config = dict(
    n_head=2,
    vocab_size=567,
    activation='gelu',
    init_std_qkv=0.0366,
    optimizer='adamw',
    beta2=0.95,
    lr_head=0.0323,
    decay_fraction=0.345,
    decay_shape='pow',
    final_lr_fraction=0.0,
    seq_len=1024,
)
Each number is 50 + 15 x the weight over the matrix's rms, rounded and kept within 0 to 99. Layers, rows and columns count from 0.

# layer 8 MLP up, 640x128, rms 0.18, rows 365-414, columns 96-127
28 30 52 38 49 52 67 67 50 33 38 33 60 76 04 67 48 41 46 52 51 51 59 57 53 53 42 35 45 34 38 43
38 61 46 64 51 63 55 52 42 53 44 46 28 48 49 45 48 58 53 36 42 64 62 56 32 47 43 25 44 69 57 57
60 69 32 69 43 56 28 39 82 40 47 44 41 36 36 36 60 29 32 46 46 39 49 47 57 37 77 34 36 38 57 47
80 14 66 70 57 56 83 62 40 74 65 48 63 37 49 59 20 49 53 50 50 63 52 29 24 61 31 38 51 49 44 42
59 60 54 52 59 44 57 62 29 37 52 47 67 58 47 10 15 35 38 55 69 38 48 61 64 60 48 63 36 53 52 37
56 54 76 41 38 52 67 50 57 31 46 55 47 29 31 11 23 65 40 73 76 51 57 63 53 55 55 63 53 72 61 59
65 52 31 44 63 40 47 93 34 23 53 34 66 38 39 48 31 57 52 37 24 64 54 39 62 67 35 38 23 54 30 50
70 41 73 30 29 27 44 62 46 57 28 64 58 42 27 36 30 37 47 42 81 26 58 35 55 56 64 56 82 63 48 58
44 47 66 34 53 40 25 87 48 61 34 48 43 61 34 58 54 66 63 33 35 56 55 24 46 33 42 46 35 70 41 33
69 49 61 66 34 59 78 64 66 63 38 44 85 56 54 45 66 46 06 42 31 44 65 48 50 56 65 46 42 60 45 74
66 49 41 43 54 41 54 61 56 42 44 53 44 53 30 55 44 29 41 58 70 54 51 42 56 46 65 48 84 49 36 36
55 40 63 26 19 57 19 40 50 27 36 42 54 51 35 51 36 18 34 44 69 55 59 68 36 63 49 52 61 38 50 45
62 44 63 35 55 47 50 47 69 44 30 39 61 55 35 56 60 58 47 59 46 46 62 42 53 70 57 66 52 45 39 19
35 40 37 36 96 27 56 50 47 44 46 54 24 32 33 64 31 78 47 51 72 52 69 41 27 65 67 63 60 34 45 52
63 48 55 48 49 39 60 34 63 57 52 46 62 21 42 63 44 33 47 84 22 45 35 54 58 31 22 93 20 50 62 53
82 41 40 50 38 64 15 84 57 40 58 53 73 51 41 32 52 73 46 38 56 49 40 43 52 40 51 32 63 67 38 30
55 62 39 60 55 66 49 62 49 06 35 44 36 20 46 42 41 24 45 74 67 56 45 39 59 52 46 48 52 56 47 63
35 42 52 45 61 25 59 44 99 52 55 67 54 26 38 37 38 40 50 26 80 66 49 44 60 40 47 73 74 42 73 40
69 65 55 31 49 43 21 66 11 56 66 37 44 40 45 69 52 50 46 37 49 76 37 11 43 73 55 54 42 48 62 42
63 32 83 58 62 64 34 42 58 23 63 38 55 32 39 67 36 65 37 81 68 63 30 49 43 51 38 46 61 33 49 16
60 51 60 62 71 33 71 35 31 41 55 28 56 53 32 59 47 40 61 35 59 57 56 52 51 26 51 16 55 54 60 54
50 55 58 40 57 44 43 41 59 39 40 56 46 65 33 37 45 57 64 34 58 49 75 45 65 51 32 65 36 66 18 61
46 50 48 50 39 28 50 41 28 61 09 42 57 56 40 39 35 48 23 56 31 65 43 37 74 25 84 39 40 42 35 55
25 41 54 33 49 57 46 60 58 40 47 53 35 55 50 57 08 28 31 74 46 48 48 51 50 50 51 53 62 54 54 56
00 08 76 38 57 52 38 65 57 62 61 26 40 41 44 56 50 65 60 27 60 67 44 35 24 59 37 14 54 54 42 43
50 23 41 46 28 57 61 92 25 63 29 55 21 27 35 65 53 17 30 29 39 50 59 62 43 69 33 46 27 65 56 43
64 34 56 42 40 40 54 39 37 57 53 46 56 51 50 26 32 86 48 47 78 67 58 68 35 61 26 28 27 44 54 61
52 43 52 29 59 56 49 55 36 48 38 34 32 50 41 49 33 63 29 24 52 52 34 50 56 44 43 39 23 78 32 41
59 47 50 41 52 36 61 32 11 49 25 13 25 56 50 40 13 50 72 61 36 28 45 41 54 46 51 66 53 83 48 34
52 50 30 44 18 20 45 63 96 62 34 32 69 37 00 65 53 31 57 28 53 71 60 58 67 34 72 33 54 61 58 32
49 57 46 51 41 55 29 57 48 64 57 59 40 51 45 41 41 44 42 33 69 99 41 39 63 41 34 62 47 59 48 51
80 44 82 42 32 56 46 45 76 55 37 48 48 43 41 54 50 68 39 48 40 49 68 50 66 74 45 79 47 37 31 28
66 56 56 30 59 48 25 67 42 48 61 63 42 28 64 47 43 83 48 22 65 63 42 25 51 48 46 68 64 49 33 45
60 58 66 47 57 36 27 53 75 68 55 53 76 57 52 63 43 66 26 76 70 40 67 58 39 71 08 44 61 37 31 46
57 28 44 64 32 43 58 65 61 60 26 52 65 46 52 57 24 70 34 57 45 30 73 43 59 41 40 45 29 86 33 50
58 42 57 67 58 56 39 43 41 43 63 49 38 59 63 33 34 82 64 39 80 67 59 66 24 42 51 59 80 46 26 52
33 42 57 38 60 41 27 46 56 58 26 52 66 46 27 69 40 64 59 29 53 52 48 16 71 49 37 40 57 49 04 57
33 38 54 91 33 57 58 60 61 37 52 44 18 28 24 47 38 51 38 70 36 31 52 43 59 71 65 23 53 55 47 32
35 41 52 37 42 51 34 60 26 55 51 32 44 41 44 47 77 57 49 36 37 50 47 43 53 28 16 36 45 50 53 32
25 44 48 42 44 53 30 40 75 78 82 74 42 43 57 60 33 74 51 54 55 75 47 51 63 54 65 29 23 83 25 29
37 63 70 36 57 50 55 64 51 45 54 36 48 60 48 58 25 68 41 47 51 80 49 36 99 65 26 59 41 67 35 45
47 54 66 45 37 56 31 44 62 51 38 51 22 28 43 51 52 48 15 41 54 41 44 44 47 67 09 26 35 42 37 39
49 22 79 48 49 42 59 59 32 59 49 47 75 62 42 29 64 44 48 69 44 66 55 42 37 64 45 54 32 43 53 60
55 48 69 33 31 26 60 62 54 65 55 39 64 66 24 52 55 34 46 36 54 54 39 32 54 63 67 31 53 67 31 59
54 30 54 84 51 41 39 66 40 46 68 66 46 50 53 28 39 53 38 32 45 49 45 63 44 54 36 65 36 47 42 72
45 60 42 53 44 60 46 58 63 39 50 56 48 04 21 44 29 46 31 09 42 63 60 33 42 41 60 57 51 43 47 45
68 68 85 19 55 24 57 62 38 33 42 35 69 54 36 74 37 32 40 34 56 56 72 36 46 53 50 51 65 63 57 41
10 29 59 46 40 00 42 70 59 63 27 51 78 41 25 45 52 45 50 47 67 49 78 28 21 51 32 35 42 83 38 46
58 51 48 20 67 46 29 54 44 47 64 35 56 22 51 43 54 54 46 51 70 46 51 18 68 56 33 37 50 57 51 50
69 54 33 60 47 54 55 51 29 48 64 30 61 41 30 58 49 53 66 07 40 32 27 47 49 46 68 34 23 75 34 37
# layer 8 MLP down (transposed), 640x128, rms 0.19, rows 365-414, columns 96-127
54 56 63 39 52 78 89 53 70 47 43 51 38 55 60 65 50 51 75 52 54 45 37 62 55 72 56 65 57 37 48 16
42 42 46 42 60 46 24 63 44 53 34 50 41 56 53 38 51 42 35 46 64 53 33 43 79 57 47 64 39 60 55 42
49 34 86 63 47 35 29 69 32 52 69 66 67 65 66 43 45 55 59 49 25 45 64 58 74 61 43 49 31 54 47 21
52 62 65 42 45 55 77 46 74 52 38 38 48 47 54 40 42 67 70 47 45 65 75 36 67 37 66 54 37 32 41 53
23 82 33 53 36 28 51 65 51 55 66 57 46 58 35 36 56 34 77 75 53 58 32 34 54 57 40 56 38 57 77 65
50 63 49 46 55 66 34 55 90 45 31 42 68 32 63 62 63 36 65 45 20 82 54 66 75 39 51 44 58 60 62 58
48 56 21 76 78 37 61 60 48 49 79 24 41 08 77 56 50 38 48 25 61 45 81 42 50 64 25 41 44 30 21 28
51 45 44 57 65 65 54 35 39 27 40 66 70 64 50 52 58 27 65 54 36 63 43 84 69 32 57 65 70 49 40 54
36 53 29 53 64 61 58 11 50 55 47 40 46 46 70 48 45 26 43 46 52 43 73 52 36 52 47 31 74 31 64 65
37 63 30 35 59 51 32 36 44 30 33 38 47 46 70 42 35 57 58 21 55 41 63 39 22 28 49 47 42 69 72 40
56 53 36 73 60 39 60 57 62 40 58 27 60 57 51 45 66 66 61 34 64 52 59 12 70 46 65 38 55 65 84 45
36 57 60 45 57 69 65 44 63 31 56 42 69 35 64 41 60 59 38 62 75 39 57 47 68 39 67 52 31 46 57 47
43 49 52 60 46 43 70 49 33 47 65 49 33 61 60 36 44 12 50 43 57 45 46 46 53 24 42 33 47 63 67 77
34 36 29 32 62 55 66 58 38 39 49 41 74 31 33 49 69 40 74 44 51 62 39 31 79 55 51 48 40 65 63 33
16 47 65 60 51 73 65 47 30 46 59 24 57 52 55 79 45 35 58 51 46 49 31 37 59 67 39 17 65 35 62 48
53 43 47 41 31 39 58 38 49 55 46 57 53 49 50 49 60 49 53 47 45 58 60 64 33 46 29 70 75 62 61 65
33 36 58 77 76 42 18 52 55 47 36 33 59 62 68 51 45 47 58 36 35 56 33 21 22 59 44 58 49 88 58 69
36 14 59 65 24 49 65 48 57 71 56 56 55 48 59 55 35 53 38 49 36 57 45 52 32 34 49 59 61 51 79 53
44 46 56 32 37 60 32 65 45 40 69 25 49 51 29 62 63 42 56 65 39 75 59 42 40 70 49 60 51 55 59 17
41 71 32 56 48 60 62 63 40 77 34 43 40 44 48 56 50 33 35 82 44 38 41 99 28 35 53 54 60 41 42 39
45 45 58 61 71 49 24 48 31 43 45 39 29 47 25 38 44 52 70 57 44 20 47 40 25 43 35 50 77 39 42 52
73 61 42 38 67 41 45 50 70 68 70 42 53 52 65 48 76 40 42 37 71 50 61 44 55 59 53 39 67 44 66 45
48 32 54 44 30 40 52 44 38 31 48 64 44 43 65 48 83 53 68 54 43 50 52 74 54 11 42 66 66 47 55 42
46 34 57 49 36 63 41 41 52 47 50 62 57 49 47 63 61 45 56 75 77 51 69 37 43 32 51 67 68 60 58 61
41 42 57 45 51 47 54 69 28 37 51 54 61 75 59 31 70 33 37 54 75 78 71 71 49 23 78 66 56 39 61 78
71 47 47 50 33 42 28 61 45 56 60 62 35 47 45 14 45 35 29 45 57 42 71 59 24 65 52 61 26 53 83 46
71 41 44 53 55 41 47 43 48 49 29 70 41 46 76 71 77 43 58 64 56 13 56 52 65 42 76 64 44 67 84 48
62 66 54 56 72 38 43 42 50 63 35 38 48 41 59 13 34 51 56 67 64 52 53 37 23 36 38 48 55 55 44 63
38 51 39 56 54 47 64 78 53 75 42 60 48 43 29 48 51 65 39 43 99 52 49 73 68 45 31 63 71 45 31 54
44 73 81 61 46 40 68 42 70 41 67 46 42 48 29 70 75 55 61 32 39 18 36 59 51 33 59 57 62 59 44 54
37 37 45 60 61 38 39 59 62 43 68 59 50 53 51 52 69 56 47 21 59 49 77 48 35 48 43 52 51 12 26 48
65 59 45 70 83 57 45 60 27 46 38 20 37 57 51 61 61 59 59 43 48 36 14 67 57 55 50 63 60 73 64 57
18 25 45 58 62 70 57 55 45 85 31 45 31 28 47 52 48 42 42 46 51 40 46 58 72 31 54 54 65 52 59 58
54 50 42 71 66 57 20 56 39 75 58 40 58 23 11 40 36 35 36 60 48 29 33 55 45 50 35 17 55 61 56 65
14 48 91 70 31 73 51 48 52 44 58 53 51 67 37 30 62 52 69 38 38 55 63 40 58 45 13 54 48 43 65 74
51 57 35 33 60 61 56 65 56 44 43 34 73 43 39 63 64 36 44 55 41 54 45 66 62 42 64 48 43 60 43 48
36 31 70 60 38 79 69 39 31 29 39 28 47 37 68 46 41 04 48 61 49 40 59 54 18 37 60 56 46 58 45 61
50 50 61 60 64 57 39 43 58 69 44 47 50 66 62 45 56 72 63 68 55 60 78 53 37 29 43 39 57 49 46 61
33 21 31 50 46 65 72 66 56 40 06 44 50 48 52 51 53 30 71 69 59 60 45 49 74 29 36 56 64 66 43 42
65 87 52 43 40 30 48 30 54 74 85 43 71 42 67 61 51 39 71 52 61 42 47 77 29 36 37 28 31 64 61 30
61 49 46 64 60 61 46 38 45 52 21 42 63 61 45 36 44 46 54 65 34 38 79 72 52 27 50 33 72 54 44 52
41 70 61 53 51 44 41 16 39 31 24 38 35 71 60 51 49 47 25 31 29 46 54 63 58 57 66 39 24 30 60 37
53 34 19 37 51 71 46 82 62 58 43 47 57 46 65 58 40 37 63 46 06 51 36 41 57 31 47 51 59 68 72 77
77 41 43 49 36 32 61 48 54 71 73 51 34 64 50 52 30 48 57 57 26 47 62 33 42 46 63 43 90 75 36 59
62 47 27 36 39 59 68 41 74 55 24 48 67 45 45 68 38 45 57 46 76 60 50 54 62 43 77 49 48 49 53 38
24 59 40 48 22 35 65 31 63 45 41 18 68 47 84 51 77 64 56 41 40 67 33 54 56 47 33 32 66 29 45 70
47 53 47 34 37 52 45 41 60 41 51 72 48 73 53 54 46 68 39 65 53 67 62 49 30 84 42 37 69 43 58 68
33 43 55 57 44 53 72 61 21 54 32 38 48 58 47 70 29 62 53 70 57 45 28 63 63 69 83 41 54 52 52 18
65 45 61 47 59 30 36 61 65 80 34 42 58 60 31 59 50 32 31 33 33 54 14 55 43 46 50 64 67 37 58 44
52 76 53 48 61 52 36 46 51 67 56 61 26 38 43 43 39 69 43 51 44 43 38 53 40 74 26 50 64 63 25 48